Part of a small language model's weights: vocabulary 1024, 367M tokens.
Each number is 128 + 32 x the weight over the matrix's rms, rounded and kept within 0 to 255. Layers, rows and columns count from 0. Numbers have three digits each.

# layer 15 MLP up, 512x128, rms 0.319, rows 237-291, columns 0-127
101139128136153131064107090108081143109125080137068115163123150104114178162136165096136117131123108080119128106182100160133091161116095083169181171100149135128200094112131125153102146121112133076146160103108213096184109168055152152169112170145147200139147140118198134079114156103126132153070115102129112135184149115162139101105145127072117199118067098145113126148028083086100121130114
164126134125092138116165127147122073141131117076139127146103130076114126161114201129121140144164126125155136141169135126186162117110141159114131086110081093109135123142113184139123193109094122156144126103071111178133144141162153155158164133185122104117142106179128130178151207103151184105205116154137150165117130154164129112154156081118168154077129112149149153075152121155187179149131
035184102125113116142056178088076140156113103136136171130122107129146157123148133143086127133135114085132134192159145172117143129145130134117168148094094094130119128150126066130075111153130161148153082119123186142111125179121152137138111125181123154125115113181141137072071139133133141150146166136095128127096197073194130111059151149166171148101096116182129129142151132123103101134162
118144140089108065129087152176158107135176072101108096096111114127162087111138104167031155126140172149109081095119129104123159112162084133122043113071078151119162093116133164128180120192166081128092146107124105133126115137107137217110145134134112122199082109065135099106146120065164122142108104115168124110149131107118076083133151117149120162141163150132143174126115095076060145128113
131098099190060117106141117241127070126069098130114102110071135172153111167107125144091155152118125113123163082103082113104124163134131160087128148118211110114154113101116135059127128100145128134111078155146162115138075161141145117118155137074114101096123140111115072118191185093174138094122107181160145155128123103137110174171135223161158115123159130142142192141141127123148119158113
102114107140135045176082147132138110164098089105110169176118136125158143171140109093188174153143108124118094142105139111142122127137119136114147118125110153161085115187165075107070134145099065173149140128133108117158103130145058097137085138137070133130130143130145139112088145146136104137130174113136138129187123153122061187102146089077136145106090142081140122115097109198091115076107
099089111128126138191120113135154128131150141054160152126077123113097129146171181149107171131117117173090109186105153117109125122106178150122082096141153182112166117109121091104142150115153169117092061152145122161090077112098149081127187120142105117167141127140081125191128148119105118145099208151175126097107104150171109121139127165165169083111137107111181095119113141124112117084103
142151133084131141121129170135122080142144158124139124121094084162129146146125146169110156082129111050121148082116146131170187175131146127131083216082133146088149119120150074112146146102111130125161164127163159184084121120167082196144087178087129185130106145147156144174151139105131168186143103131124145114135174136144126116132105168078083133070179126119087134105107086148155142162152
113139136126152100136205115147119147164109129082121098076139110159148115102168140168148164119147132167037136147116159152131144122178099120146157115155113144102192133142153154154156112129145083098142129154146146178183157146120145126143143086166130108154086112159106115120146158084151169135172133174070087150045164150144140135095112145099071173081158086190100089128171121108114139127170
142171128133125169126126112130094160146113112140111137114119110073117175123138122136143207141165114175077116141118143132113119101110130176109127141147129150072120032154138178120087124052186113127169141075170105152148093110119123087165149120132139165156174130149148092127121100102194163148171048102141163120147150086097143212154122127160111149129122104124154089061154115177122117131122
165150164122144123123116123173108114126092084154097133183102137143141152107112157144135141123128122128135157130132128044070156139135119128148105105092138149175130162190125102092195116083102085137113090143147190093126168169115128133110147084145136113105165105087133166126111141151161073151136103149128088166164132124115127130145133099153194117178079157109140170121093157170143188112088
052171069094116131156161108190137187127098089125136139120122116092092103107113128146147147126124110161123041185134125191152101149111142102216168077150133094065129170196127157106133181057146055188052070112143146125120169107131140141058121133139022137069112147092097133107148134155094147103164114056137169117156155167148164134143085131114092103147169136120083138115122092121112123159131
161087151125113175121136117179152141158144125132191133134074148124147114156169122093159179110100142134194109118152109164136085118101138130113145154128133113165209111156139141126112097135055167104088075128091168192156150184105158136095132152097132085127140146147111149190148163147137100132121112124102101063100139105107078150147100114142142106092135167120089139079161150091141166110205
121061129105170146133203173180113094150154177136077172157141106119135105160114129125094162082170091094139156156154112168181114152158096149142098135157092124071134115120063125126179160143138188106120115144118092106168087135197115103145137016118064143143123128104099098137160137097136182134181144111166153135131150143116046124144080156167127115091199176095199071192083123165132129112195
073045127134161077116114183136110095124141158084099098110102089117111157206098125142149124172118135066177174164098124090108109109122153155078082143136092184153116129148118148141080132141110144094121104172074076145120109076119120183124128128105129086130111113115054196161127129154080150110149133132086089107163107073094142100152115171117098117080089162103112212171074193129188174194090
165073179141105133114177143147123118107130071163199157113198166172113170123152102170091128172130141126072108164132134118151157147138147192138176164156086124128113102113130167162137134049155091152073126088166212122157124169145091113131126145092148158151152127163140143165148080132146090186161149101122132087136147138136100121122123124161118128168105153143088123130151126113101134157088
135151181125134112129163149134129119054124139110169117129115115135057104130113121170130125086117129113085110114120113105118195155113132105118112145121164122097187147097080184136158071124130071100093175096156188122082124101131153085082125085133099150124134121094098093126091133121158058198152132148083102151168132169167104158090183132118123108103150173131114093109106146141167199099088
064158062149138111115145098096129127121149137124088088103179095153101140161145117097177107179115141122133127080068111166180158174116100123107127076142137061113148135146170132127107148108153139125113128099166122154137159153098111091154127088107144195109128119143109132104194140186108115158198064193128100120204162112165170114148145130169117148114121170139113175139150099178123162098183
115137090151196112101123091125121093089108157108113114136126173127157133143125135161102100114097154168163137107134108085120113167069150147194105118187121115139171148116110097140165142084148157085111148160090174120192176124147172131150125073201175143159144107055106074131079121127140166152092152187103118145157121114085147118160104183160191148151128112127142165054159157166105137085117
101049128122121202132135103131080136141103143102110113172107136142056163141068164139123096166099116125105093097109132106129117159154138154137092110156125124162129190156092096121135145135145110129168105136120108158105165154139176093138128201142123145119159163104115111086109180136122171098178123166150105078135135123160113164191116072162150169116111131160179112121110141179120176098114
095119152086102095101091098112168057149167179099154135153125112160107098129108149097159121100122085063113114118137093115127107121092134104136095107139118147110097158151105126103185113112133112109166121181084148129107124144114096136136153134145113122107103047099116085163152137143138101125083104099126144131147099100191089079113087149135085106101089159132113153110084136125168106174146
093196129132174109170086121163160068132127169123104044129142169091116174123083109138077171157096115167098120086118130101119150061098201124144156168200136115142077144111157093116136081107144098145100132166085113112096136168125076163163131159130062139124094095166119077119128137155166168181116102168114088089135099109166173180078121115139119122127072145169105131135128107136118083148137
140113118115113132149108113127120131194139161115118116125125131197103182148146120085156121173061155113071143135167128152157117064077120143133146074153142141146160143082123174123108097091118105142159108103160114133082203169180146162177112100116181097095179168095101120069120095110107143156169121077101108137121139103143137134154141160124120109063089113179083093140065103154076199147090
112142110153105176121085107160143104115085082111138105114143096162149162085134148138144145119070207152100148148090123065132135237138173127124116090093115123131115158184136125184116138197127131142097126089161087118169066137135123185121148112122131146131097035125112174104039150158102108086144095169117166092147139117164139134112159170143120125112122107168143130185135100131114108152138
155104129096187118130087104105133127168147137093155122058101092104121171141145115169081085235130119165134140095093125132168130085089177073095140157124153120110148140086135156108070182119106118148120130186121154148127174084101118104107105081088073137137145105114162111140083176164118113180163108117111129076133124112189117129120174087134157117128047128120134149161148133124128147109118
149143163092116102187220083156137097105111146118166063113171155141137134117118107102108141063183071137114210148110108113134132090130132129075205160140134129099127132172165139173088125121113124094132154174073139106105123085113117132127138104106144075087143072111119130115127113139169155114135140184163119143143149157138073166125092136133140141109122117091171131138113140246115197157109
168161133155131132131088122125100190156140090105088117131157068201136090169154181117131143117085092116189053126127156117138152127160124091133155131138112147058122109177143161188118135139151138123095124102120160072165139105136140113067124139124037129148179138068148132116138137143157124152158088156127151064115051164101089128167126200129134101130104119146136134117151078131105179117117
103089152157206152165184134119174133131101146150147116166097118110119089124087087129133074121142156155076078126135158131138142118134119149145119191167112157114162142121102160127151133172133135132085167149101135135133126185120108031139198124122113131138144127152165180105136128107104156138062132138114065133200167139127098157154138128129142136118180129079145137107147104101109141129118
124110094128118118135105165115113070086156099169159113122114110171199113105149101094141204189135155126159133110189140149078129099167160177094104142171190156143141082084123191102140162158142105123126134092148143109150104078192134114114180148124211116138086093097174142171136110127118146157165118152092110084125151171122141130198128096189176144107102168152116067096121160163138095158131
133098105120143200183110118088133145107069155123119113149156138169164143162135168083059108158148067136111122103116198139115153145121118142169127184093164128145123149199166160137123088075117150168120088152072113085090071132139117161110127095026107145145136119161065078116088102080114111080121118128160107114150127091147066102115123123123059094073111184169095123145144079116118136159108
230120182186124191117127177116171108130137181149105050128162118122117132139106120108133106152126113067153121115123085111135147136136184170091131151168123132166128111134037141164222115138158162164137089097129173131119130129117145131058158095140072142140082095148106123127141161105145120132135120135140142105133201089156084128162121105138129160118132116172131106102163130155139144124117
079189126109123125136089108138139078120102144150078144148109160071156097078118128137102164115127152082053155151177135104132124120182103202191150121104127148081115170118088116076088070132107106148114093138140133141134151169143123136092121127154149119130117166098092110091145111122180154129123116168098140115122170185125119149119085101159174080130096090100124149097108146138090114150140
141107155107092092139120146140116111152155141123154141133197127116125145094161146141085074133137123109088120134172146137113149172087119121115148116106177174134133117136062096119125149134197238126114162128118075153152119093139076140089117104095140116146162081113143094124141137091082202101137095125085123058128133164103158171152112185168139119133177113211093137140099132087146144149154
146099079155091104129191137125137103136097134206132108176165140147142142087108108123097128137163078093079132110117120066104138159142119115091114095186091135132098170172043167151100129053114155105111227132114116142142094092141161148123148087164169158128086072138117120116068096090125125083139090151147114146156135150139115171081138116136154152100114106130144143134106204134130192166136
110126125067171112162145119131081155140136163094161137119123159138182157166112155150117141126090118094143150122139176093116115108114113065153139118155142086156168078121118102122096155119148136106111122095120121126221121165123193134131116100149089114077056178099127110093127123167115116106095081122138113116086080107074108075160162191143094117174113155163185222079132135129145114108150
134052118143211185163147104089086120124128107121075127088122093144117118155078142144094080137190109146165104131142181105212100155166140139125095094083141113154139216101114183105108140117147189113086133135124083142158075148097087114111161056144061138116176122146174121111161132115189124185130119042116090140136129164175138108111207157117078103100141147184140111125153124107104153150090
104116232212084115252120206147216079049077157203067221082162112038084192229173157135200152156115123133051198199157152103212215086151202097255000152021085201174062073064095137212097113170122067166100031201115093118205237027090087177053255203029134233172183255067115150106007188230218120083033097113248063225113065194111232131121000138140122140000215101255211012176255177133211086118187
166073183123137106114183121134085147046107107112156092139128137132112156135150134133097116115118125140115159133142091166133133118095122077087093084190124206181164117116162140160165152104132147102096105096123119127145168119168140123131185091104173176056144115132104140164147128075111131087097118151089139101092161114096111115117145106154138134178145134193133097152116143157095153159109
114082067111174153121175139108121094080192170142131109138091114116093144118151124108154074144128113125137129154089092127125135123111144082084143133163099126157140137196103167157058157145138135123131103161111165186123103194154177100167169108104105171141106130149128135083102152159123145142161162116152223132165100101071159151132141153110130184129107150172104144158090140086113165140164
109114115108111164111100096160176135093182065112151104115169123095100170141132110161152116117090157085146187128186142086106093110129123110072117105178093148070098177063184036127138151090100111111134123101138114145088170116052063116139136110126122170097109145177123123125131171140098137081184101128139092161097180078113184153115136113171119119178067128128100168126089159152149154134093
149124066126146108172136151120128132161141105113176148123112159098113093165093073163132203132086158104133125171162115114143095144087113127136099102179104203136146150146121205131160115120125185091149143081172145154147112130087092187177137161158173126107104124162130120161051070112132124093121054160144128195145110124171124093106133139117164123185192136111192119115133122043133155115094
133126139139092121070084085077095106121116164140118106124115181128152117158152176106083098173078141143100149069164116148144131137124126126158069159130143160096115105150139077167123099081135101185107122119136130133130177181135106137123149120093106110157177111128057149134144105071128148041159105092139111131105079151129123165130067120108110139171163127173119102088071062162120141181080
123114126103158160138094108116099098155125159116146087115147133121109113120122142126142095166094131142134171163175201125136155151121145151144130116168168116070097181077084109102133180179159120129096120152150126116109129131153115201079113108125122090116138059134091176078101136125089140110140022096125148158232118105169119127136189099093140107174149100173178087130087140112164124076131
162138100073112133136157165119093176128138055145128059115104137133143198173154153102179112204181164119157110061169102118119138087091103150132189165185144172126184064079080114188164083130118104118159109108137155129141110111161132154195149098174135182128142180161091121110119124149191154160095125121118173145136157174059134155071075109155124162163131105105090098125135119147101111124114
098096133088103124099107143102190062166140162074146144110154104149188176106143125106092138186165115172135106050103141091118139145160160133142133083098106141133180129089127080137117174111108111174138127137133116130138108106185142134188123156130164201136160046141123121150126103118108066132154149113125157164121107162150074108126115217098126135095165150173126130107103112100114126086168
174153169155122145140041152156119145132099167147191123122079138094131138144113170137142099140144126057160124124149191081146146110130226127101177113126134128123084106171138057191167102123147097125105135178090103191107081135109193130141101091082153165113111124114147072076123113158138136130166139149156083144151171148143153137183144160159111090091145084089191138104092143120143161118155
187125143144142103166154167158093199139115196100109079150121124115086168156154153101142159179153091153155096123107131130049143095171189082175147099193081139102132161178119134129055139136111178154091178165055139178129073112130144146118105083117102146092122101056118122112131110147117099100178114153078090114133073083060103099151124164118175177133094127127146151136155142131116082130147
091142085094103120058155162171140108180150104100161144141103164159032152099147198168098154103078121161117164118130145081142126149179114094172147160103053099151120079097082171135094120161181158143111099141191171106127106129170176165161196149145113124123129128071113131103131100120094118168158126135083095098169126154065091161172120136183152205114119132114096157126134170101081158115130
150186170112130172078156135141155144076103156077101139125139158151094126167129097132155136109089119092122158138170171116108147130117096066173126107111207096156136108122141226152153115128174149113119112155165110083170175125121137180128116022104111110070066170123117100138105133095120112145143165140163093165104158119192162112082156138114123169093111136133132074066043111145110145140119
151167162113148106085151183141062159103079146160133132139139137085139088133165134084102173134130139128065142115107117125107096145115150197140150066132104208165168166133135202138108076129104106187128159107149168137152109201166144119103188109199071139157142179111112130123178099124113124135136140149105157209113155099141160133151106162203112141136153118134105112122100093132126135096154
119079159095142212179196139155110094078144162150117172188066151142128115164082091100141098108065131124146094142143124176143111092127140095142115109177192122052118157088142175110122188185119079131179081131169103095101116139101130175151121135193116132129116145119153146090162119154084140138134176161114124143151103144097142097144144172091136115133145170171130163070121151132133137183123
160175116166142171137166146095154074125135145140129145167160138147103149145117129101197143166148146109098128151195113121164163134118098162129106127100126162165165092130126195156096153122137091128157157163126213154148140079172169181110147157107147157104189126131161090156163114115148135132130107125097117117151128136167143096130151121125131112118150077184142207131151102140147173179160
143103091124086153075082088086154096148113106085136122164111114179156081133079047192105183092134090146166141130143144161134162164124074124150110160158136122137114126127105138115116153142119120098174075114093129155131128140144135089168156142090131125143095154099107156087126151138072145135086099149131113120132147143077105128162131159154064163080177110183140175080083116141157130199191
175107106118090159098151138111159085169101165090199122080155132135133081116137101071126157192128161136082101141064120135140168088136162113130145155147123171123151168116146131040067083191105151118154147154088126135109097118123150131078139120164097122108138130082161111148149083112131137126184112095152136118146134106112145174140138147162198178127160092129165161133112181175131118113119
137126098129068183184147139109151088153155158106091098161066178140143131154113172068035104060150089108115092093133157170121126165075175105112135126077137155123127137117096153133160153154135173117111136190082096063149090095113150188088130106082110086155126113160151097136112102135080180191133140095060110155125186106066135106144105186158065093127111114123125121134138104061111136154097
# layer 15 MLP down (transposed), 512x128, rms 0.349, rows 237-290, columns 0-127
077129090139129113078096104142136142115144136105018170101074111126170089198199202127137079162159143109136119136153131130152118145048166191082133128096123112130088131089053174145106139155136120151092113157138024060143061057153147089156074126068164135132136161131131168163101159102192090087144123094085082114142177110138136139166181149146130140112108095125124225113119159150128125134116
096123103120151102113109115126157176109117129134140133117172130164149126124143085132145132091093167143085121134101115114060102155113203095132112152157139133144123113127085119061146074118126169132152128136191123098159096117110092153127088133074064139145126167110132139092133068173148059160069136131147094083160110112090154129084109156140077129163120162088121084195122140111109080122106
178154131112117087153152129106088091081128104155105155116127091196138162167137136101163130123154155121149137100111126074065070141123162195076143132164164138210114102223200126169182122103128168129169149135136144074156185089125079143136118143121100084167108075125120121141102141161096128161075103192168179110139142164100167099119149135125105165140158108130167100051108122159146102070120
150113113087172141168112103098091123134146166105172128109185074250153183104098127111164098179143136112093121140140113103115108175126134167142161148133139157112147116120126120153116164033112140100169129134173126058100124173126106072113113100117129133115116143109128107090119080139063130170109170133090122183119123147150142067128082136120129140160108152154079121162163122135194090206173
153147137102076167176109068020162122154139149178163161096152137090148124112133120158084146164127131151184113138150141149141118129134052171150140133143127143110073093167166093163118129151125182137141149151118109116119115131125129130139104114127070143120099145143121075163165108106110104128119216104155173141159113162140108128071144063136087090181133135078137122194142124043177113111118
164093169182090136080153124142123134088138161098142080106137150148111124112140135134088104122123163100132148134146125174127136151103127075107090117118146122119110112096113135122184173136124116106104121107143185114099126136092160129168184131123113110128105108110107078139146110115126168131118099161093138111140132104129188118162140159161154137157130080178115122159086108091147158137154
110117163094138149207089140154105137141112117104091144137128098158176097107108164037125122146135137132121124125106146111076142101119142098123177127110157168123166143141162100107118167052220127109087097128122135078073112130137156134061080140089080124152063100039160121092091129099156109195120134157164108156148083102091110083220120160118111154137124100124103175132134171147128127122132
098097144115074168136149120092113072136143080142120109066115201129129160119124071140174083128136102132170094180092131125118051167157102150133157091115131095122100128131079192142128150102099162083139171102131107155093105082093165165163115118095166207118160099144104065172137113074093084130136147117123096099084117097132116122123110134133108182168093105111166128129087098120149118123093
104099120148101050099069170204074169118108156130165107128113055126141160068144123137149096124102141140090090176114102092102168088185160167098095093145120123120160154109191114164124095131109158177145210075167076124149147120179096107135100092166114176162122126146090112108148198129101104207099120137141160116121110194129179074168129167082150174097200120188033166075127125121163194148162
103127139147105178118083085129118097107061117131173201140112162087161070144094070117114146056100083122127116131091140139107156158152101136124143148116117140034145095113154117142134110179161144163068155090097107102111096171155163131161155112124076116119113084111119141130120159149099126170162101135158151152126163083071136150119124134192121102183097134156102135114100109167100078137130
095171107142175150131130136090088119122179101151119103136185119111144123122080183124111110162076082125116129095136174141140123127125171105186160099135096101119140131106157185149103148119138139128089123134152135181149164158166126129184091143124140145126093097153142097144118114118180165213117153115117158104172136112106096118109094089127105097063133091116163149140161131144127063108093
162064102150092070131145120038161103143153088135203051189137098084075142158082155164172137121080157142103122107088109154112135107064124120127178144094083142125143156136137100225128181106117146179156142097128119026124151138111132112123151124130170119165202184164070128155094161116147120210153135141133078161135115033130073156158168159124112097124170073121159131065169176152154097164174
113137088121085151149173106200140078107094119180120173114138146166116129108145110069140112126130110112081145187118168108105146134166121116139112135168126094107120144142105127120097106119178125070123152190106185181088189063113109149125135101164112167146079104123123098142133145095172116124085084092094099140159107134108141102163114137127169101164150095157155145161122124128156123104069
102143152184132116084129142158094114123192155120133153183119106160138097170136108130175139100184129180186067139073133208089144114186102096145110155117131154074166130147103135110114173129156141142187108160143139111123111111142124149083107103102035156121127075143133169120119118207156131150132167082095144123132132104066094129126125106113145138131145135134165157162124106102167181070155
122166169173098163114185098125194117109107173152096090187129076178081173137132068084146076098134112133144081180128156115119147130121130133178112096139193114113105139082120125122139127161139114156094157192152156154133076134127134132143150128122177158129156142094154105139075133139142132076123125095162111101119143113091140108157196186115167185166093140124144126088062156174104151126135
128105102125126101120101164130132117135112136060138105141148160135143175170094101075091099069187156140111090108185094162150125195199118108144164104114106163113132133070145123176131156122121139110093042131142136098128163091087092138164100100127091145155151124119147142124134097198133138164176190128091134138086133121116139168109141103139138146180098108118157136116069129109161134090167
089125151150117106105131137087140144151138120139100180111117129101130138111109140098131134124141158058150111150134169113123113092128109162129118084128109151155088091145113080112094140141113145144144114127096095109147141173117110149158106138138087124158150097161166139125135118156110153109120135135189118094084125122111149111115081110129099121120094113166135119139194133102117055142157
141153080141131182162072080164130135180169123075182134162116094156109162137066134159112140145151150159106099034097187154154142127101050090124105154204153161084168122099141021102140152102128128126151130155175070135135135072139080124121093161080146142142098084103151096098162128111122097112121123129175076122056210096079188097106114131107144105087125147175123168143151139111135130147086
125095082167135157086150102140096133141147141154150080139073106114121138140153151112201184100103151175149113064160170125156103114179070149182128115087120057098125064149054129134152126141088115151100178126176115153088133145143150160092167110184153119095206191101110141108061131131154112121171199135143098096190124127129136098082142164114143122163080129143154174069169129119107104154090
148156111085161144171139125153122122131129155118162134123096157111091143109135106103132160071145142174143148166162112093030132129108114121107131114128132087173123101123143146108182105133184165137153103091131092108122095140176077118174141140107107118197135117056112148121127111137109140138050146044160147113111124149163115072126104173143086084064121129125119164129139122119112106141115
129115172145142154125140158130135153082109086101133062107146116103125119125110061115108119100113159172143136098168144128130120101118138148152177166139082115139129111170118135185145123132082153119161152085117114098143116083155127097153151099118129117160106167151083143129149186111101149121137145129121129131095128159125112140128129131079128097119138142135109104133141130115153155127152
137034116122130079057130090110111107126142153079088153151091089190099112132172098125168102122127122191132175164088106090049121127199146133121130096129112166099140147134077153113091071108114148148121117116137145114186182124144110194065136142113091134119090143132134171123140169166099154116076147076109134139168082124141116178133137122115090173149152112090109108090086097118119157203155
117145100118132140137116118183104114108092110173078161122106151100147086124167126086134147170125116110140123112142126126141141134162162126165111150133150132152129146103073130133129138199085153092101132158121143121172101101133101118102143166136132129178097091108142156112164092146112176081133112117128162092112138158116147158125138119117087127167155160081139161151157120156085144108113
106177096184132177129142126104138039070134153130121152084164083159064126098169137064154098151118124141176128109049090143127113082124150166076174107176077140144106164151133138117118127130174158131074149064148119151152099096129096183146127094182090146157108136154154163096161045150136070170125104120119116132116160131158170102117093077153182144153097153149132129120140149106110157115092
093167109134192122100103155123133160116143181118080133121104093093139109160201116088070129110157140110107122166140175144053107079126125150110132112180121170120113124170086146095192129141103089114177127111186008069160131143103111031124103154147101163118135130082162135134133103090112096133135127071122167115151103097144107124120128174166079128138220143160145076137144123104125150123090
080124147093091120129160102178148176136173140138202109170189115156119082160111112141160162090126107193109105113104098114147154152136117106059109099093087118109098151126105161143107109172063133139128150198091116095191130100104156189088119149139104112095154134150166162111117149155155098119155123124095157112111139124079150136076132063118131134149132138106122172100133122150133186129141
112153129198167213169109128086067139118106179129182065041077132118171155094163115132123191187111163147118159172139104102120091135130115100115136110082132172154133205147200139138097061187120098113109150132129109111151102118100104154084093144170114210111149161106093106170173182132149148086158096113136119135121135158158123175197075134119187170086154123104056120143123098136125128140174
101184135105087133086111138124138134116133112159016176190112106122169093136150126146126143135136128127164155134117145099130136116147100124068166102061100120174077154137090126099134106161115148103086124135119062119115123105211199119062122087115092062157108134089124122164116110141148078131143127110157171073152164188050148111138155101158137128126142132164155115133141180125120139103113
071117135125144163167126118131147115141182151124137091088090144094114158138162164154084155190126176107137114134180141089110121077112100174100113135146159138115165122132139000130110131107099121108102090163070166136117176168146120150151071169167130071128125104134169155146111158147155128189137047097149149133107098162121165126132088123103117125172121115126101120158164116110118103084086
099162153204163149092093083149165117166140081136127113197161156101162076122116117165163145116139132162175143114185118147162117146139139139100057121088106116112114137069128120101093103159086127103148139125114124140137163143140126114126046131174145159090142183146176137135118111161125123126150123153146128080091093136095129150124176107158166111169132124128159154064134137154139134091137
113157140119127142101156122162107094155123149099118154125118138125087069101092141137143117129115124142135138142114156134125129132156091126119150137035102117096121178110151127124106143103134112115142121122109101119166144166130170157132089144099140105097092155142121131113130107085126159140116139081094134130111141146135103081129175138133133040127132121086138119152087133102100104179125
098117103128127090143127147128103111131144121087121091136123127159098161114140107058098156141139130161148070111080127108092106097084187125099092115144100124097131080096102145123113149078107110140151156119121111087169084104070145116165121085131114132093117077101136108118114110151109117090131113081175090117154118085167115083129189114109125121173148114109135114131158130138117110065095
107065129103119125098059117111135127187138100138146154165078115121122131168122151118167095088183102134058104098100153126099108125097097138139129040119185136108109123102072125076122187108197147104121116099159113139131108110139121106081110129136165113169154162098152143088116131165147142143073106119146074154065105100147115149077184125174153169114059099140092138118149161148120051138106
140141173125099125136128151073116189135054087166076135131187172118143135072169135149103144101167159138077112149120093127170188158108134096102164144144085153122131141119202129118140157111091118078139149076080187197142142126075136194081132113138127189184115111105197050157097076091146153095152141192178142124117115100081124145121118176153147123152117153109084147171139135092146132146151
157156134129103109180126155255123130162119094116118165179137126174130131142144163137166154112111125159177090075073183099166172113055165091132168126217113097099113140055223120076141134173125157136144111147105175162139148135098128136045131179103083148097144130150166147121122158102154114111159120087126134133105163184163101109171145123100169142128140171146132163122073128085124209072117
105111096068064127130103161075174172125144140110139096138090176150165151122134103122113139086119107159136117106091081176142143157043092086082129156104186141128133155101128143041154100129130098095151114152106131147168113161067125122116126188108163155170131124115106148155136117086097104125105121149124122063106063220108098153112108148111133120190116090101178119123155112162100146116152
102145148166076143191127150152142120097119141193098171167145122111121170117130119087158159092118161230067120142114119161117170069151129130177114118072066118198124062119184126150172135147107119122176134156115126109164203105129113117046166198075161187145130255126086086133103184150144114155076168096165081149153062136159184089109092106141128048086123163178156079146221139148188060185147
123157124131093130153116155135135133145127067116081135160110122140097106160137140097139114111126159138084094142103168146105129118141131121141153170103145108048110164093159127158148132092119171154154183178132127093100124153185176104072098131137000114143145094126123161140143150079172129082121166113108089132126129105106088157109104144101088114111167082116081119132149113112154130106096
109078157117072131122099116162096126177158112137168072091147090143112165124088077129195143146151127090105065158132085149159113088160150116159142138133093090068167067062126107103110160172084119185145128123117123108099145155130205081142170150157143157119186118184151167067169149080081135150175116168128170136131176146153109178122175070133181181139106094088117163123089074140215058105133
112173055076100116148141137144119068125117155123144147194124129190107095117152146089124119125140145130119139105100105159181163134146086134150122103097112096142166144132097118069089055145145100138112143161163130136132063127177151124119187111115189095136134070162078183116068107138110106133130097215156094158130081099166135083136185138155179114115155186132156098143211151099100110128153
142095183077115113088087126086139070139147170189164137159167099141131152128075169114160048121129121185097120200087168215087125111104125082104133222163122130137160138142143112124134140100084054197092118120119124103125107144155084231178167130084159166128146159097093113081186181119080119150152100107113138110108121067081169112150107201180102128127107162096125131134080124179150178153150
136157127150189093064119179126139143164079081100101103142131104105097174109123106095158145100147112109137102161121147112114181170117107092100116159149131209111117170111134111052097106163135105210163124107118169152134109117149140104104067166106129099119136118074175196133126097158189135174116156132102108148116156193128162096140106087170155178126110133138145072118133069133096164108066
093126155142052143096136127205098142125109140145190106156135160125103133165128112167105158107124194159081111151144111183112088114137149146137127123143113082101135155141130161166153162132086151096170179136086136137204127235072211080091129154086175143112090176068133145172126103109130135155104167147156162106189093124150131166092090110093212076104111104134155125132182077140196102170136
131152129140116161092148179141091114125117160136126102192144115155150164112135152137159091110112144094073139088104067110099164148128186089123122132052125134153071107130124135187110121155159100161092141137113146108126083144155148109121128105134157125156211073105157145115115103145078125255107172221143084122096129123142132116095100056118173197099175118071119134097207103140146138123137
184102146142106118164162104120164133121117122141109095086148136117111103136119155096177076136098137119130114199166083103134144084141113086084177165125076077102139106100188158215138162111135120082196135068103147123093153176076135050043148173107103139090187130106117077120112125143120132136123099121103142117135157117191126114152219128137149116098178148090118138126105158121147140166126
092111088112161157140098188196124094100135143085166095104123130145122162139134138139141154123151129098141098136152131137097132133159167101125210030113145107149093067165168130113152129131130110158098073122132106155124119173132106121133107130131179117180128100084154089081162108141073131126172136122111128129143027116128168142151155158181141192053082137125202120083096176135123091112132
126153157146130164199132087104117134176113107072121114139127163068183096145121149150108087149145132113138148076117101105161092128054147134115166140172148058173112132095136126098144139147108138079111153161090221089143138125136138156104149047123070154106134105139079143140108092189154157062098130135156105143177151120052123094125112119175111136127090130065107185124170149094076125117077
192135119164116142137128070156150087082102126164175130136119182115156114150086092140100125112167102112184069113145144145171140158113111184196077143126117131109079156194165131042071087150134085111165167110099094107142134162076138099127114166172145140075150176121140159096078134123129154163084109129161184159117060123054139171131138144142148180137128109149086093089089119077128143142128
119090124135113112166182105155100080126146162196147115117117104081170146155159147187102164153147126127129112153127143127130057153135116147156170113085093127107118144143132059160123060185139073147112175092131125125143085171140151139104113136150191136150121141093085139170108173160104143080167108182147181107131119164118117142140105210158192087167115117092113129125136159169139107113103
105123121131156131150162132144110148092183192168095091139167090133178108141105092177068138065165129113155153135133094105120097159065137105141136174163160099153118102158125126100080132126076069116173137089090088180155068080149126154165092132147187112050099120127117158103098088108127126133103142122170106100169134167158119122146174127090129097134146151123174122136185153090106170102119
146117197192161107146140163117108157130092107151139101082121169156138160137121155135165128131140159154093110125163132137071147114132134162094163125090125086205135160168135112194185133142145122092086106154112099127098185112155114150163105163095157144149084118130085111140177193144137210159147088130098137146171130165125117198163118108153115168111154111099094126210135158119131144122138
121119112136161123114101117199107180130096132125144140076110111124200146163158109094088158135116132103143110139117133118093163121129163137114095162170133130097141141128136113061186141156126125177150119134150144146111109160067127133132085109144127111129099108132152164122102083135162136105137146117143113141099162108113179145141153142177118197142102119107129100150064098098109089072117
152127143151147114151093117132105099117126142116149129109155179121177193072148157087167144186184138113101090148143133149150163109137132154170190077049171138123125119125120107062179133226161117165159100140151116152133110133133083157125127136164085143091150176100132113134139124182156158147145109059138151131157154137126175104132205116109118114120116153110150129115150132118090108138036
101158124120106155141115134141171111166153112157141126158079133089130150154154136121118098149123138199136160112136088142101130124166129105144103000134180126159157124131119147098116084070054174062132098156142159113063160161133134142102155087108136130137116157158122071110135075159106114181119074142132118162120124110122132163114108089146142131129139106206094135166118121171125103130128